Each number is 128 + 24 x the weight over its row's rms, rounded and kept within 0 to 255. Layers, rows and columns count from 0. Numbers have three digits each. The size before them is the row's rms in percent of the matrix's.

# q: layer 2 attention query, 384x384, rms 0.0242, rows 0-63, columns 0-63
# k: layer 2 attention key, 384x384, rms 0.0224, rows 0-63, columns 0-63
# v: layer 2 attention value, 384x384, rms 0.023, rows 0-35, columns 0-63
# o: layer 2 attention output (transposed), 384x384, rms 0.0578, rows 0-35, columns 0-63
q0 108:118143100109177104133140133158145111108090123125125149142128135087111134112082146158102145132163135120111169143135095161099138155154158122143124159148119139128094161160133066131109141152102116
k0 112:147085137084130131170157173113111117148148105122115113126154150127093090099087154084146131145137143136127153126121135145099131125169130122087114117131085076140124130132139095085131137098154146
q1 126:181129128143106141157094180110154120137140131108121123131136118132145119159100139077125134145113133126087156117122116105086101154167146119188100118102132082153100138124132087132146153109143115
k1 118:136178111139103152131116184099158128119113108134117109083098095136110129151098109094073136118167146115098157135141157104100113115157159094128120131118121100140143156124141141099136150131143132
q2 102:122090105140175102170134162150138092125130137157126114122103115091151152151140144136130169158075141149126101148084058136158138148139107119110151157143135134129139122144118151145170140124081111
k2 110:118099131113095135181119129155130099139115144127118137134143097089128144106082173126109109118103113164161147105086096106108087124103124095088112137125085156171114110161120146146131093126109119
q3 124:121159124115087138105096117178115150128105148141114132184093119137089140099158077158112135119158118127167117110123123122174156137131106158154169128111137150150119082128161113132121124126104127
k3 121:145143123137101107159133082138140121148087145127174134113124127131140086157096122185142148140161104171191125161082101141146106177087127128128139097129168138152118162139133099130128169134138078
q4 104:145129143137152108099075136079111107075113124082115117143144102147087133159122146141150142063127088193123120108071105101092129128152150142154074108139149110136116114130118107134161109107123134
k4 101:103130107143139165094121123126119100130103069131157134139140104078156076140119133098108107122135117138149144104127118112176154182167117122122096138147123128139128122146126117119157103128122163
q5 115:116127127141115131174146127120142130086142148100159127127155154170101131155138138111178114098132137108136126134113104113132118122124095119128106108077125101142096090124123096159125150160100123
k5 112:077147139136183143095109131080133156072136121137128102114174116164163082154125112115099099130189098089134136104144129134156145087113133082112125124104138157148173126153128116128098148164091173
q6 114:121140115126106168105138141134109152116111100169120117137122153129187125113122108113156133124092112146137126142095102165178144157121085151131126149164103155125109114111139103145124129157112145
k6 107:113164150102131118111126171126110146124115134158104147088154139129147131148060127107148081128156102168132130138153126152155085100147128146089123169111107134074121087136121143137090118078122102
q7 119:127104123088128159109123098142144115161135132060144125188109094154183144139165099126151111106145139068079119139113147103144140128100161134114145153110159138167095136149130118153105094134178120
k7 118:127149124121102079161131154175160072127119114137110143151099135129122171092128123162149176110150148144104127110104123142170135111101130131162146081082164147100128174080130115111165132152134153
q8 119:154115128118167104139121108146094166130125139131095119155089134131129181089184097125112135146109141147122129113087089119134158117096143127140186119109152100151180121116153128143124104126139151
k8 118:111146149120124132086119103126127138141135129123150151134118083147120133106111118138145139126124141174162115143140125157141092133077089108144121104129149149128115172110168138171112109147137091
q9 106:120145098131122130114163124157134111146167153130124122111116168115142145117148128150132147128141085098121104128188140118166138100142162178079137187098139098128101092141120144164081100120151091
k9 107:103126079126160092165174131126113131139113123132116145133127161138085168131162092184153107086122147127136163117140139141151143107153091143178148120139127112107134126086138146095123132156125127
q10 105:129140133138109156176162106120102170153150140198146128121130128140135143126106133129100141150084155124156132153091129153072126138100130152051130106212119153095160183123139127130110145152155106
k10 106:138126133139193172066138089106069166141127182139121117093151139088138131136138084124118087130136139165129123157134159125162125140120139157137136117161106156121107146154134160129110132145119107
q11 109:158121117105139127064124144150142120187138157164109104140109171178126125124132126121126146119126113107076135083118140131150118131170087163159159142121081162120113102123114155166144106105107090
k11 106:079113112110127111128135111145135138168121153117115101112118142091157162125069130144105141123087138161132151086102085128126158111134108140139135165156157102125107098108103078094131122115151121
q12 118:082120156156100153122100139141128134109155145144137149149135161131141165115142201124096103103135119122102126133134169108152123094167104115103128131150122131138124108129102139170098108146115099
k12 120:084156164135134143129135098102032145125144126101119104183118130128110208074131130175134168135093128114102142088102131094136136096106084150100155135103159091110161079097128110136105127117107083
q13 104:150120135138137118083104122159165102080108118093137154099139161101122166104124102116158112176156094113141097128144096112201115135158096175116155132079184120147120113110159110155133141117142121
k13 104:126161124095160108154149133134142118104189110147129133158158134171150073130160119153182110151166097152159173146130115128145143105116133105120179161104125083156127133086105136098110131133166161
q14 116:152109110120123121112108127150136153115093103086170145103103118116091150136142097113114173074145109103131146132109126112120089156164154131138152130111166119124142108122171123121154156116143140
k14 121:183139109120089099165158113156177124136135113150160163119092111146097122138152146124096167124128126136121141140096109155109119146143143122143139090114134099144160204118141131125144138157176107
q15 096:171157151101156147162120124159138121143156156165088116140139098129144083128158145146121184123110123113092082134178150133137127107122160096146116081139121093125129171100112154141125123172129158
k15 099:129141171135118125122088175131100163141087160140133122093135132118121101125133124108143122113104133128121114150141150127133137109125110092114110104163110138103127121101125187067088139123132121
q16 113:161105099117129097101139143099148125134150145138148135176154157113127110116129141107130151115152137132102142145144127107137087167166157082154106122145123112149170127131132076122131151152129106
k16 107:098143113176156105164146150089156138124127152080084085129108123120105102101133170134127121088164168130105129124109137136128164157128129146117135108176137086130098106144107114085159112140116092
q17 113:169150126125149140127127135115110144105124161176130124138092119177145160138137104128123157115169148122119112164096156125124108094130168167177136137078159097154148084140140106112141155136149159
k17 115:126111143132153091137114135144160169096168145188126107137139135121091137151176132116107125101167107123112131138105131149159097142118139072178139139105151120148139153134123137124113169159145159
q18 105:105107129120197087123153103128119190119146166114125137123163122164159099134125175156117084140117159111105102142148188131119106121131160115124100154131101127144187131085127143115138119077150110
k18 105:109101117150136132097144150110087150095120156090154121091169123134096121125146093145121134122132163127130105150105156141085152135147122126133072121117139126119139083106149113124160094106115147
q19 110:130123121104125116106141127119112106100117135090136126119138144110126120164160107102118147125149137156093110123132172091127149140118145125138156098036125120101140155141186132124123092101160115
k19 108:115148138136084113152138130167145088106167151071145134141118146131107174137174139133116085092138143152114123141121127096146111113118159131172153131101151109116150202112114093100129095158126132
q20 103:130130136127138138152140144120119132160097078136145147130138101142165137143109120138129128112109161148125142169121067126085144146110103140135136153175171114135114098100112094157096132145122173
k20 095:125124134129136148087135145162133159157097133153126146109166128136123149142091160125111145103133108147116105134089130132103092128130142111108133107121101135157153108116121132194142142113134170
q21 114:120118107146170132159140110075122107191106184139158116156134149141145133163133159142096122134186155104107104196141169141168091107133178104147091148145106104152100151129113105145111156159132131
k21 114:100123142159126100109106139158145130126133156092120081150128117154045143096131148117126133081101152142088120146129124145148167141134152124123133138144103104127106162106105097076166128144142094
q22 114:100175118134122100079127154136143137165124117137112127116051128123148169110141152106114114139171141110125131123115144134192121099118148124149157144121126122123115132126153134126105081116192135
k22 105:140176106117129112137168132135088151121116120121115146125103139094114141140126115162161129137144148167111125131072135097163131142103125144161143107087144131117113125102103136115116142128135158
q23 111:097159157140111105079111117153113169107145140131082138127084151146107168105139152139144112082139162112170116121122163126140124135104124149148131136077166117164110110148147110128118079146107157
k23 105:119122106093094125146107123097130132138085143130129105131125118114119134148110166121144155123142127144139135105120128131128096131075122136091146092130137120127108156140143148141173084154079134
q24 106:148119143142078148141161124135154144155144128127170167140105112127108132137110123174119133136103154107157141136117083146073085138150147126120114146119104146107109141083109118142116167112122137
k24 103:127143152122118149096115153091110145143106115097160088123102112102122149091071107157070164149137150173146124122084086161075153145168102149122114109146095154137146132166097129159118122099094122
q25 111:040141136132139117133152159171119133110139083111142160112164126138164150104120167133151106179079126123141104192110140119140178149098168131090129150159125117110106119110091115137108114139147146
k25 111:113113121135136151137129126122073113097150149091133151125182156085102112099105114123169095155100108164154107132100130138131136090119130157102095150106125165147104075132113130146137127107093135
q26 123:110125138098120143102130105136109132116097090154127130154130110074193156122131115124132123146153118145140092114113141143135148133111156109160140110141133178126146152135177106127108159119115129
k26 121:129144128142112126099106148156086126154106134155138159122125111072163108111083123143173155133118111153137126134123128156158104141127131134106139125173143109157114093139119099096116124061127102
q27 119:160147101100167147078164134133127125106096153118113135138113126159101117146137143127121128102183116107135127144117122114145129118084136173116132167108177124126149116141136151093145136115051133
k27 120:164138110098116087110135132110196138158119136163119101104072112111151092134166160108111153111120124133099105121117118193163131155135106136111111123116128110135165174098140090093142126141139121
q28 106:117159157111120141140147066132148077092144069113097111138109123090138129137107108091146107112137137100112117164122132104149140129086125091140136119138162139144179131112097127181122123132119148
k28 107:112149179129098150100096117120112146154139085138147145146122130127163129102098137136140123140071092134116129128100144130140121102096107090126160136140104110184143101123090144154138080159129146
q29 100:146125094155151158111118162127149127153150134106105079155101093078143118111162125131171133165126127126110093157150130117128140136184120151144106130143161109151162153129144113154130105137157130
k29 095:076145101179106149166141103146128168095137124100133070130102128145095126116130129165127148098139149154119108149123156128124142116157132135130133105184160153146159103126088104144104151140138095
q30 110:102109089165109109165120153132112108155126163116169146091140140098120148121160171137114111097089116164171167119151112123105139127120144130110118143106123125095124119150118143121104167129121145
k30 113:105142174135142151126144121123119144147166106116112106176147157111118201148182122129091084125113118116124106117111105097103110115141095126129095141120133130148134099135148127176097134103122143
q31 107:146108117187132160110172154108152120101158146156151145067128174078100133111120125124080121176163137156138131089157157124128126126176088129090145105122134112114126159109108136094137135125152126
k31 102:111134135155112100156156089147116152096136126103144114142043179149136181153163134102098115127120105141117094128139131103161117120139087108125184151163143141148155124103076132126122118136123115
q32 107:188144138123141156104121133103128132187083128135110158125083149131131131116154109087101139113191123117135160134117115108149112140109132120167162134155109129121137154136136152129156144111125134
k32 106:088144122109131101082134087151098147131112103163136094113091092107142145115121126127120172148087139111079152125156124144128143164141122107124097099154126131155109146119130108127140119149123116
q33 113:146138109119120126077122153095133076151116109170161117102131134140110130175168153110138123112140134145139098080096142156091108128119124126124132137110101109124097123157098131124121157125146116
k33 111:106091139150133105139093106145129104135144150103109115123145162147087162141123144129122054106177149130156136107117121106111110110124124163134122132176108166143123128117133106101103119142105139
q34 103:136103129107167136135108123102091108096103166094131117144107109132098124138127121125114130099197138134127070141159191143175108097092169126158132115101164132151119101156149099122150112156116133
k34 107:162102124138138110135127101151167109073179130155144122178119136141108092120131161155159102104131130112114124162148111152167150130077184119166136151127127114151132142134145137110111130137137111
q35 110:056138107159151117162090165131142100143113132147162149170125147129149143109144161126147152149107162172170151145170156114116150135144105105098074165133127115129139151099150150143137143136143175
k35 107:116120150141098154159135117136074132094120139124119152144156148140109157145168141167127131148125156123132140125147114099153156114150103157099070132125144173151131063140144133145114117124116147
q36 106:179131139147183154089165106157124108160130180097102116134111140147128096113130137148154138123132156111138092117148136116115114119122109150177133180100150110158138102100135093146151140123127129
k36 108:091089112147102112104127155112137088118124123085107096095155135125090146143143142112126134110117122102110140107123148166113128104114112090101146133134104154162167128133140105125128103175116128
q37 117:148141175160115119146099143090064111090085091118170104120157135120154137150115156133093120144087152130164150137129115134106103137139109114116135106137109120120117126101122156140118126109114147
k37 108:112138143154130149140093143102105143119128129118129110153129086096090164101085144139129098117136138141137127137130131136099092132146139135139127120125130112123138096126145100136127142110100112
q38 121:108106134112128121097126136115133127094131152041133127164142113091103137130108147158118117119065147131086153101123110116110155177146103125138082109093117138142156119136065119136157123100125133
k38 110:107114125134101159121138128124166187096157132131155101159138112184121136128119129111099119131147157116137120141081075099112087163110103129165093126135159136152173109125136101173136145108112166
q39 110:134160128135121097086137118165124154071099148127088148127087143177113153099138129136128106110154122178133127125127169136149128144127144115140142084139151126137115124139173090153129051090137140
k39 107:141144114118137095121156094127116107157112121126142140110091124122127105116158106129176158097146149136140140149167172164175139116092151163156153091117144121113126182128130109129169139160144132
q40 112:087151142111138133120142130148116135083129159100117137104142146145092111157125121104125114105165157113117157108148132123166133103132154173144176104106142150127124120150178116099146121108132135
k40 111:101149112121137119134142114126179139097123123138095125115141127121132131152189118125137109134129094171091133151143082109149125123147167158158140112119147130140129156091106142094172164130143126
q41 110:111089113152184150160095104127181143157094118136145126108121154148167151123113129118115114146103133126128149136130099116084142142139101108111071140170106139125135109114087123164111146105133162
k41 109:121159108128130157111126113131161086141143143160129139147147099119112182108119147145099149134117127129111147113109117063088090138130131105127094116107082095138123117094152100186124108109135147
q42 115:121100121125094157144099182156175135109142137161158142127057128153110144110117093120121159170125138104076187148130151134130130132157125128133126110126125132123104127141155137095098128132152105
k42 114:162128114132100163140167166120191119096085088167130114104063135141141142112120140107109169119164162118115132161122119118125053123120131139135119125114131101118124155133141129097113167110139103
q43 110:155106084125109171119143150113124149124121154147148156129091121119131120135135100098098133121126117112092142104145101124093097136144149144090117097176132099083132126142127128154142137119144180
k43 112:150154125153115125123134106158120147086141098120127118126097123133087135157148099145124170121118134159105121119147116099123156124141142129149143087111129134148142177129138155110124162148133120
q44 106:131133140152142163138101096126085107146155141120125126095162144123126135156119169159133164137092115104129095178159153088145099128140129096126081146115109149087140096123074167139113120127122117
k44 109:117130177143125098166141147132085142143120141125117115133114122143087158145117156148097129152084132082103134117139131101123125096157107154091094141136139122074169119122142126117124150129113088
q45 109:103138114152104122175123157138122177152160133178122107132129123132113141117112187117163184099104127156156131148141099148120108110150116089107143126120158114128116123094106138100118136158157120
k45 111:127126114126121145117126152095104139112125175150114111120125149145088149136161093108113069142136134134110119157128156108137111108173173129122118125137129137141129145157130161140118133131079079
q46 113:157142123110144116099161104111092110160128138160112083102132129125109105137160122141166157123088115134163099142119096158186178124109133119134146095145091142085156154139154174101158122108149152
k46 111:130115167120135097132111101151088136178127161129159138098128135134123114131131142143142085136095110121185132143112119130154122151124116146201128124151072171150099144147133157126120108095148141
q47 112:099087110129089108119118154143150178154157178146153137137115097159099141093129095159104151105142127087111151147136157124147113116144142133114151082137127105140101122110103127094152119111175140
k47 110:127128130158114148134149105127187126082099124130156128127137138138127139159117076142122162107172160166138101208129096143099116120108156148162100111088169140079097161105134141144132158094140138
q48 112:143121128119129144108106155118165157133099110127159140130074132143167147106148108130080124100155164140084112086109172114123113119131132125142117166104140120123115135142138136102154122087146159
k48 107:120152083136058103140153137157182116108106127159141161124081158134128170153117099146141163117158187146104095118101147116150141165062177109130162127106126147124135153119119104139114145121142117
q49 114:143131149103134102042151135105156083152140149133106112142083123163141116123139116153125139130114100119123125057134143140130117101161149165158133159159140091138147117109104114133124129102138145
k49 111:121128139122082112116135138118133162135087142145098111159109148132101145164124133150156130093107171103126140073109134143142123130129071098169146152136116101131160138104112147122116098158146122
q50 117:099157142103145111088125108118108122126119077141142130146178133095124104089091110155148117116082099112147101152147117138104134159110130144128107121153114154113117154078098125118078075158137170
k50 111:130132140119175173128105136117093140115121123111128095096187131088152119102053088115163126119125116174153096153122114131110178124158137154099096159162123150118130114140116146135109093107104161
q51 107:134146110118151170183143131162109127118115098145132129117086090126133160160156155131131158139106106149153137136148148113118151139119148109081134132119168112121159131103146172055109142119093163
k51 104:169159112140099138113120114149101108097124140158129138123075125130117126155133096113159187105134105155140125145143113140133126143145128128126117079094130163131129139176137154095078170107128154
q52 106:119126087116108166089123157151187162123123175122112134144095133096122154114127120119132133189150083137080129095175110112130156156156077147155117132116141152141134113140098114124152143145094127
k52 104:128166102128119126148143136131140140133131147164132146159117124177151111150110159142102155108153154101128147159144096161119082136167165161142117146159138122142190113151137053101106156100157075
q53 115:130092144130135160098150145122134154153172126118101138120152155144131104092098143114150103144143139111108086120110134159178103111140178141152102100087078088102127131115124183110127129155143134
k53 113:083084149154125155127121165093116089161147138073118127128142152100153146137088155160116097129138161107147107141136155147105156098128097122138142152155105116127135091137150150089126114113103105
q54 103:110125132138111124130115132110137098155120138143147113138066093139097143144096132167095153124107092134160138129133114154124119141121118116180117097190132141108125123155116125092111164168099150
k54 100:129149163140142108131174125163162136129105151154091145130122102143133111146110124143115151163131111138144155166137098104057148151167116152128096115147130132151099110152154107157101167085164128
q55 106:111105095161062143104119147117179152135154140127131117158178106125166159115135162145114112156149140151060128090129167069107130098133145126130091113132151057119100109129049076126116146139106125
k55 104:086178066150083103122131136125161133165147110159132093153147153116145137148177134121077139134202152174078154108098151130154151095145113114139137099123154121146142120120122108119145129075098145
q56 115:143149118123122107173126138179167134147123129142135099067082149119119130095141123144073118165136102103157135173110164107179126124092145128090176137140108128072098086165123144141094114152141139
k56 112:149119110098148161110157116126112147131134159107135133123116164059100084131113111169140126139116154128142086186159130117132118133095136149140145126149069157150107147111158171125099166156119136
q57 110:113154109105132111174150172149079110086102139148141104145149146164134110153132164093120104129105152157135127171125104182137116132112132089125164164133113121123130118099146156137126152139112098
k57 106:119140118109154137128102115095097100103126142119138129127138164127158126122107109126132074157123117146109130120124200117111148083153204115120159145108127113158098078154131138106151140101091112
q58 112:150098181130114114158099124086143144134114099154143094095167108151159115148106111118162129097148112148134099122119117178131158133127106092179110124116107127147115148081137115102142170120117086
k58 112:096121157111124154119094170109127104128154140163102120127173160108181131095059134115134099126162101095110122125123138143103148115152124139108114170100108130139111077113111087148071122079137140
q59 123:118138128152115060090127132130146124104117149153129109131157127173106136088153083129177100125125111125149139124097143107124171122101124172122186102093120100160134079146139122132139094164164118
k59 117:096133096130180108155093080107133112128108115156173144129176148126133134163176104133147057139147104105172132149113161143154097107099151099159130134115147148129146093100120119136132089177120201
q60 110:156134130154117152071099126102133142103136113100120123127112154143127120129123150105118111127150122104131106159146151151169103135116180115151148193105094127130133114129120121154132088122147093
k60 101:140090147117099132148153118088158156151136146102109114106087126082123154073110151095150119091112142105126131112123145147090105102089137116115159118167086078099096121092123096123132128135129086
q61 105:140125119149114095129109150136167092151142112149116088137147126104138148111111156150149129147123110103145168125161158121127104127117144123137120102156085136118124141128145140095115119143147117
k61 111:180108147115116167152136180139143083144136138110121108115153135097137107121103129103121105137094137136124120138125139113102139155180107135151141107113142101134096084144165125110096130079123153
q62 107:116095154152115100113155134161152133087146151110153120135099120092066150125165118172122154146087120095145107138152117150130143094148112105107136133101141136168113159110152142136179122113111130
k62 106:117082118158121098168091099123173134096125121109154135162157125131127143132146133106130148105143131130165130107129135151093105092111122137122126115116151183087133137132138149153128148141145113
q63 112:132135122133133161147110199097133090079135123106112154106133148104106119132085106130126149118178137135130095084152089155129085105147150174148139076107105127107126130140136120116162094106116168
k63 103:144096132133106145134149154141116155147132104129139127116096159100096113127139132102130139134137124117091097133170131156168117105147129126153150144174075108111118139129096130096111122131164143
v0 075:101139126126109093123148100128137126132146126142089114105130115172102148146166163160153116078135112102118132131126130127123119114155119119090132129147135132114122146148098152111137126136160125
o0 075:118134141120122137118155135127134115135116108108166134131085118146137114152142117117140109133104147120110142132162127101117191075083141117170090165118125129121119127143148108152137119086147137
v1 089:146156120123088084137139121135125137132098106175120126117081147156135180154129103122137084111149120166113136111123157134154114104153171148162130128149117130123120134156092103155142138138162131
o1 082:158124121108132125199110137160163105082168139120131164116159100116085118132117120048129141096146166098110090154143147137109133131137138086112106137118081124142114141091127152116086142124104095
v2 087:124117117112113150090132156130167167127100136116163148116098095096159111116134128159137129138137106161102130123143105115110096109130162146113147113118136095098118118128149143091098112108125096
o2 085:146198109149161142149131127105118153137161129078132105123120145151128160140130111105079135098109151138165122159107126137167112096086149138159091136119158129169127138077155120172136127136148151
v3 078:186128094145110140144114108166100138083108117113129149137091150128169108133145122141163154154113142111120081139148137131095131161128144149077131121134169120090140152116115108078121133118170117
o3 075:120151148163126119171107098107150144174135141117154124076124144143134152135169148140115121155138099157151133116165151127110158121131157089149107117189108172121141108107137170154115124130119171
v4 092:114085115103096095089157132081155116126080109142131125131151107162123163084129131113100102135127068162144115149131138119117142131101127129124122169122108144092100116111177149175143123125112130
o4 088:181145119142138105139096104091173153156167142112118169128113148142115111147078105100137102122145122134116126129157111137134083156096083121144125127100132112169120149132107143113099118103171071
v5 083:131136139166134102156107157115154143128174105119095132068099138077161129060101105111118134093182109143109097110125148118144119130143112175089133119146139122129126132137108133139129177112132125
o5 078:156143120105148134113125165134094133131099130153122133150171110141155128103135149131156126125132145155132140119108067147144166103124120131143116118143124135072092123071133146144107122139105102
v6 084:111194091129125107128085121132144125114125110138111177139109159135144124111173152164134125153119104068131106157140109178116094107114134121078139149124136139117105120129153139179073130100105091
o6 082:174133141121165095138160074108117134156104119104095114161164133114125123118095088089118128097143138169116149125162094120125092097168150147139128123153149118121111138153154156084150136128147143
v7 082:093136121115144135154135141092111147112142132121102100135149127187125166139126113100153125108139152110135141130150096149174131086156095124134126126093073179107123132105130146139123101120132110
o7 080:111148144152127109151112136120094093138152123130174126169129173096132095119117149104090133123091092147127103140085118103121161116123154113117169102126147122135116147122153138135119126107144086
v8 080:104125109119161152115099117156138140174164130142160133126144145123156115153207157109111076131135123108135133135130124134153161116114123099117108154113134139132133113174119126122155068111103151
o8 082:167137140129099128084175109112141155133103110143102111160114159144118116126134127116115144112161146110126133091138097134105145104173148197113113143134097160131158151138151157139111115153111129
v9 079:150088144099160144149143116160157107148124132127141158152147089135162125119095136202143114113113159093155108117103118112158110113107152088126128115160150105125130160139153090142171115103103150
o9 077:129179115137109156114126116124095114103151083124159138148098143135147093118156133110107125141155135094135127129154144152118137132146137143091160170099098156123144109159093130152090159146162127
v10 086:161154157097121116154134113120129131122133101107140117125151162176174072078140096130157181090126093144105129135130168056128183132093133110143111122066105141155159117123125101117109130070103130
o10 079:132139160136139126111147115115107101164127146138168151137150132121111127152139102149126112156134127106129106120130103151146095112124133128115122161126160120068118131126144142119127113131156110
v11 083:125147132157171132113151118101056136118131109123122125140157096094097144163128110140164121134091095101141094148107138175171143104134110143144150141102122116092140103116097136111125146123130151
o11 081:151108097143095104109110129135168142148125094146144105102115176134126122126142142092107103151095162189143137107133112120116162152124143107120111127131152089127154070161141126110093148136080135
v12 079:127143135148129083147131095150099115149126119146125130134160103113124091144126131104151182146121130133148146158130110107152125157118106111165146103145159125165144097129150114092147152160144148
o12 082:090103148075137124125112144101086098128133097109087097144136152088103132099158156121093115145120105127131110123145112133121085124101142129129171117115083117102150131134127151156131113102109129
v13 088:101124142126145151141135126121144121099113089122120166173138092115138122155140147131130139119103071143153109148093111164080139121151133141123111137106103126140122148112103161143092111149155150
o13 083:158141119094113096112098154138098157157133139108148130138155114182136136127087135154154127110128113103082133130154143128182150097100149217110123134107111101131123092120142128128170145129143083
v14 089:112116149152148144205088138118120092131129140142148143138145109159141170111095131128136137139113133122115151143173131125103123148111128146128120161146109086112147120139094122117166099159136170
o14 083:150113127113099120071111127121145185105155124124143134113124172131102107132134154138139154142123136093123147104182136168148130129154136149132112114085148140108105123130124143112112093101148119
v15 088:152164133083145165137128123100141133094144120161166110137143118154152110135126141101198143126128105144111149073127112130181169118124172118097110123108115125149115109094116187114152135138126129
o15 085:135120128153129080155120165194075143079153134097098166156116076125136169122099112175102119173117121100150126157100141112151107142117066124160142127138155133120135107189120096133115133112135138
v16 083:122089157159095141097166115111160204135133154171154143150161123140118166134159127129113133119116111096105090144178159106126129129092088136137144127092098129123135151113144111171133070137094123
o16 081:149140128112135115128125139118139131139127125139108098126115100126118125118123126114129111157136144162150126148079072160135107134154137100147077121137145158156136140121143196116121162109157105
v17 084:118105109139130146103110103143149133125115083155141153142156127155112170118114104085099111133106132127119097126117081111112129176116112100137098132156122189157130069083058109165098104093109160
o17 081:118126136109115151129140128141122139127134147144105171099138111146141081127104148117152104127140117145114149148148151107128132115138113144110119091105126114126129110154155134087123175139108052
v18 081:119178090132129126121172160125149167138133127176132113128126114127102185152130101112115120151113096118110105184152143136107122137147107083137157171121118116138116142113119125133108167077069110
o18 084:130096153107113105089129130116131101148103094083139122127170170127125096130155167126118097164129166137101114093130115141145099118105126092171106125132122130116127111150149138151128111116175112
v19 075:147118125065156138156140140150115128140092127119122113111130123141138124073117138131104091102118067103168105093108103107112139120129081119158127113151116110079129141112142148140105122162122136
o19 075:147121115128106150084121141147131120125152117155115139137128162128090184123105155105124120148137122126139141117118113089081127162121161129117116140131114150161081108144118142141115127127156103
v20 082:139155145122130153147140154134192080115174113120116153151113177123119154093130115144139091091130127136126155132139096110110108099106169146128098171114133150144151125123109169151125130150104136
o20 079:135120137135105090158117105149108204093126175154112118094106086163152156136129127108117117160156133160118118139134172099140121120156120174143140098135167136133132117118168129102110109148155097
v21 083:138133131155132144146119101110138111079173130101164162120143147116139100165132125123108105130140137175127143153113128112166156142139116147175142139054145106103140142112121121139121121099131095
o21 081:125151152104094107156113164133116146203064178148075095143125120153130152140159106122174113129136115117138131090158143149119093105105142117086177159180118148165124136099141121118150124150127136
v22 087:162098117098120116184165146129112156135109102120132109095130140149107136103101154139127129121133132149097102137151106121140128099159127169102108136145085172112137137106069121132107146169144160
o22 084:108116149148109109168094153116137124126136167125149141163141109103101124149106072116101105106124090115142154140069130110147144149098135144152137087145125114135127115140132122148132071109078113
v23 084:123089124158126124157139139132129100087164122139131132212096092160094119119109149140111106099123159118163088141179164115147120138136174077132179144091122092117120091158149104151112129122081126
o23 080:202107125111121111172151112111099132137129135131145113089158128153130134148170077115166137125103098142119128129100169125106127081113142135106110183112152112134129125133145114136149158123120132
v24 080:125133185126124116078144131144120146114104122124104160152119150183116080143124126155138131077121119167121148106166142102116113117113135129122122140134150131111135121144116112141172170125100098
o24 079:167111091136161119131140102129145116126141111105119097135163096122158127138133110078089104158126111086110131163118109110130115144145107152089115136142156098141135125151136133121090112146161160
v25 085:115115154128125093149084114158153117137154106117071153127124142152145154133164118173102172150100130125154118138120133111165147108116068101131128137165117142123100107160123099117136096175136205
o25 080:143118104153092162095175127126132156151107148131153133176098072103136121186117103098127134118128127105099203106161131143104156145138130142160096123082170148132138165110147127124113162127122087
v26 082:179085102046137142149139155154127116121133154083154114144120128166112135128102092120144096114138134141131158145149090124111166137120142160138134111120126106118142175094141167128153089110117152
o26 080:113123166169134109124139114135119133125172141159134133136127151102158177098128129152122176141150137135187135137083170123140101132135133153105140142140095160127097086160109084102095141141173115
v27 080:154153150114132141087108094095117160141135157097100111126127129093106132107112109105142145087124143151114150116100104108164106133174134143116157111131113099119107144139092099134144147125155118
o27 078:114083057164116158150175139139173154082128100166170127100085091097139145120157115099115127153142141126154145152083155116094180121117109121131121146139189120129193140140159081129095136125093165
v28 086:072106131117115149177134096099140113146079127153160129129153116114169085135152157144163115112137145138110149121139109124136128100151156101064103123099115117154138162109113140119139059126121068
o28 076:140141090107100112112150102161125136081154115090137163122080144081122146142107154129103108146140118121155110073092137119107115130089101176134146129098156121156112106147101124143159109138120158
v29 083:136134159136141105142151132114156101137142144125125119104103137122093068050146126127169125138109126121113119121096146100121113121157132143119116209129106120125146119068104149121113133132166146
o29 081:104100102138137156151133124130113084114122158142133153122159139161129115176111166135129125116127110122167128124108107139140120089112115145146133132111124177157069095152146094112143164141080102
v30 083:112142136176191119127110118107120145165113124086115099153134178140129129170091148187127122148097157177156158141136116144136127130140111080121132100104148093151148142093116130110165144130123132
o30 083:087123145127128146107145167130158106142118104154148148063125159094130156100139146071122130147177108113134109130120141115148121087137165148141144135102097112103125169101139124162077147123115138
v31 083:112153105065109134164106109103153110151138113136125148113090148146134107116167134165164129137134128117115134188159104109111129159178106125132141108125117133140141159110132139169083121138135100
o31 080:161119140179141127146171131112112128118139090114175126176123143119137128124118162134145132164154142098122149107140134142087133119065113090140070139115115123158148129105121117107146128121138161
v32 084:141076145138099144160130092126119091147136121141162122141131123118171156127129188089160141140090101117120145138164140146105143125116120139130104109115120132095125138155146079150150082121136136
o32 078:128145111080165163090097109116139112123143142150120145150101160160092129132125133128097076120172140137156141110118134091138108091157134117096122119114104120130130104173121107141118122133078086
v33 083:119119118122164140066125152108151163143100144099089105139124101087135117145164119122143152177109164094134121103104115111082103123190127128087141120141141161122133137137105093137172161140130128
o33 078:130121142149112077133110127158089092116101112130136162093128134138142184115131154101109132133117127134130099168169150134125130127135129113107113138108114110091160142097124144123112107113176131
v34 094:150124142118176181143089122165135112156127149101127115124092156112145092121141112154123146110087106110123148123156107120174123176119111106134121107156127149140158094128094188114167144162142138
o34 087:084140142129084155162171150146131108101120128157126126128087132134129172125149157122104148150141160114135135157113129141138119127133106141127166115105154149138117174145145122163086133115148123
v35 085:116131140122148153086109148139160119109130198112127099146141159121170096136161121124122132128148171157173155115118106108149119185143135138115083172154160164116148162076126134127106142120122135
o35 086:113118101137173128140138172138093163135150108148130124112103118090095134138112144128128159119192115086108141102124140149135149069169103176109197132094101102190145134143134131104133089124111117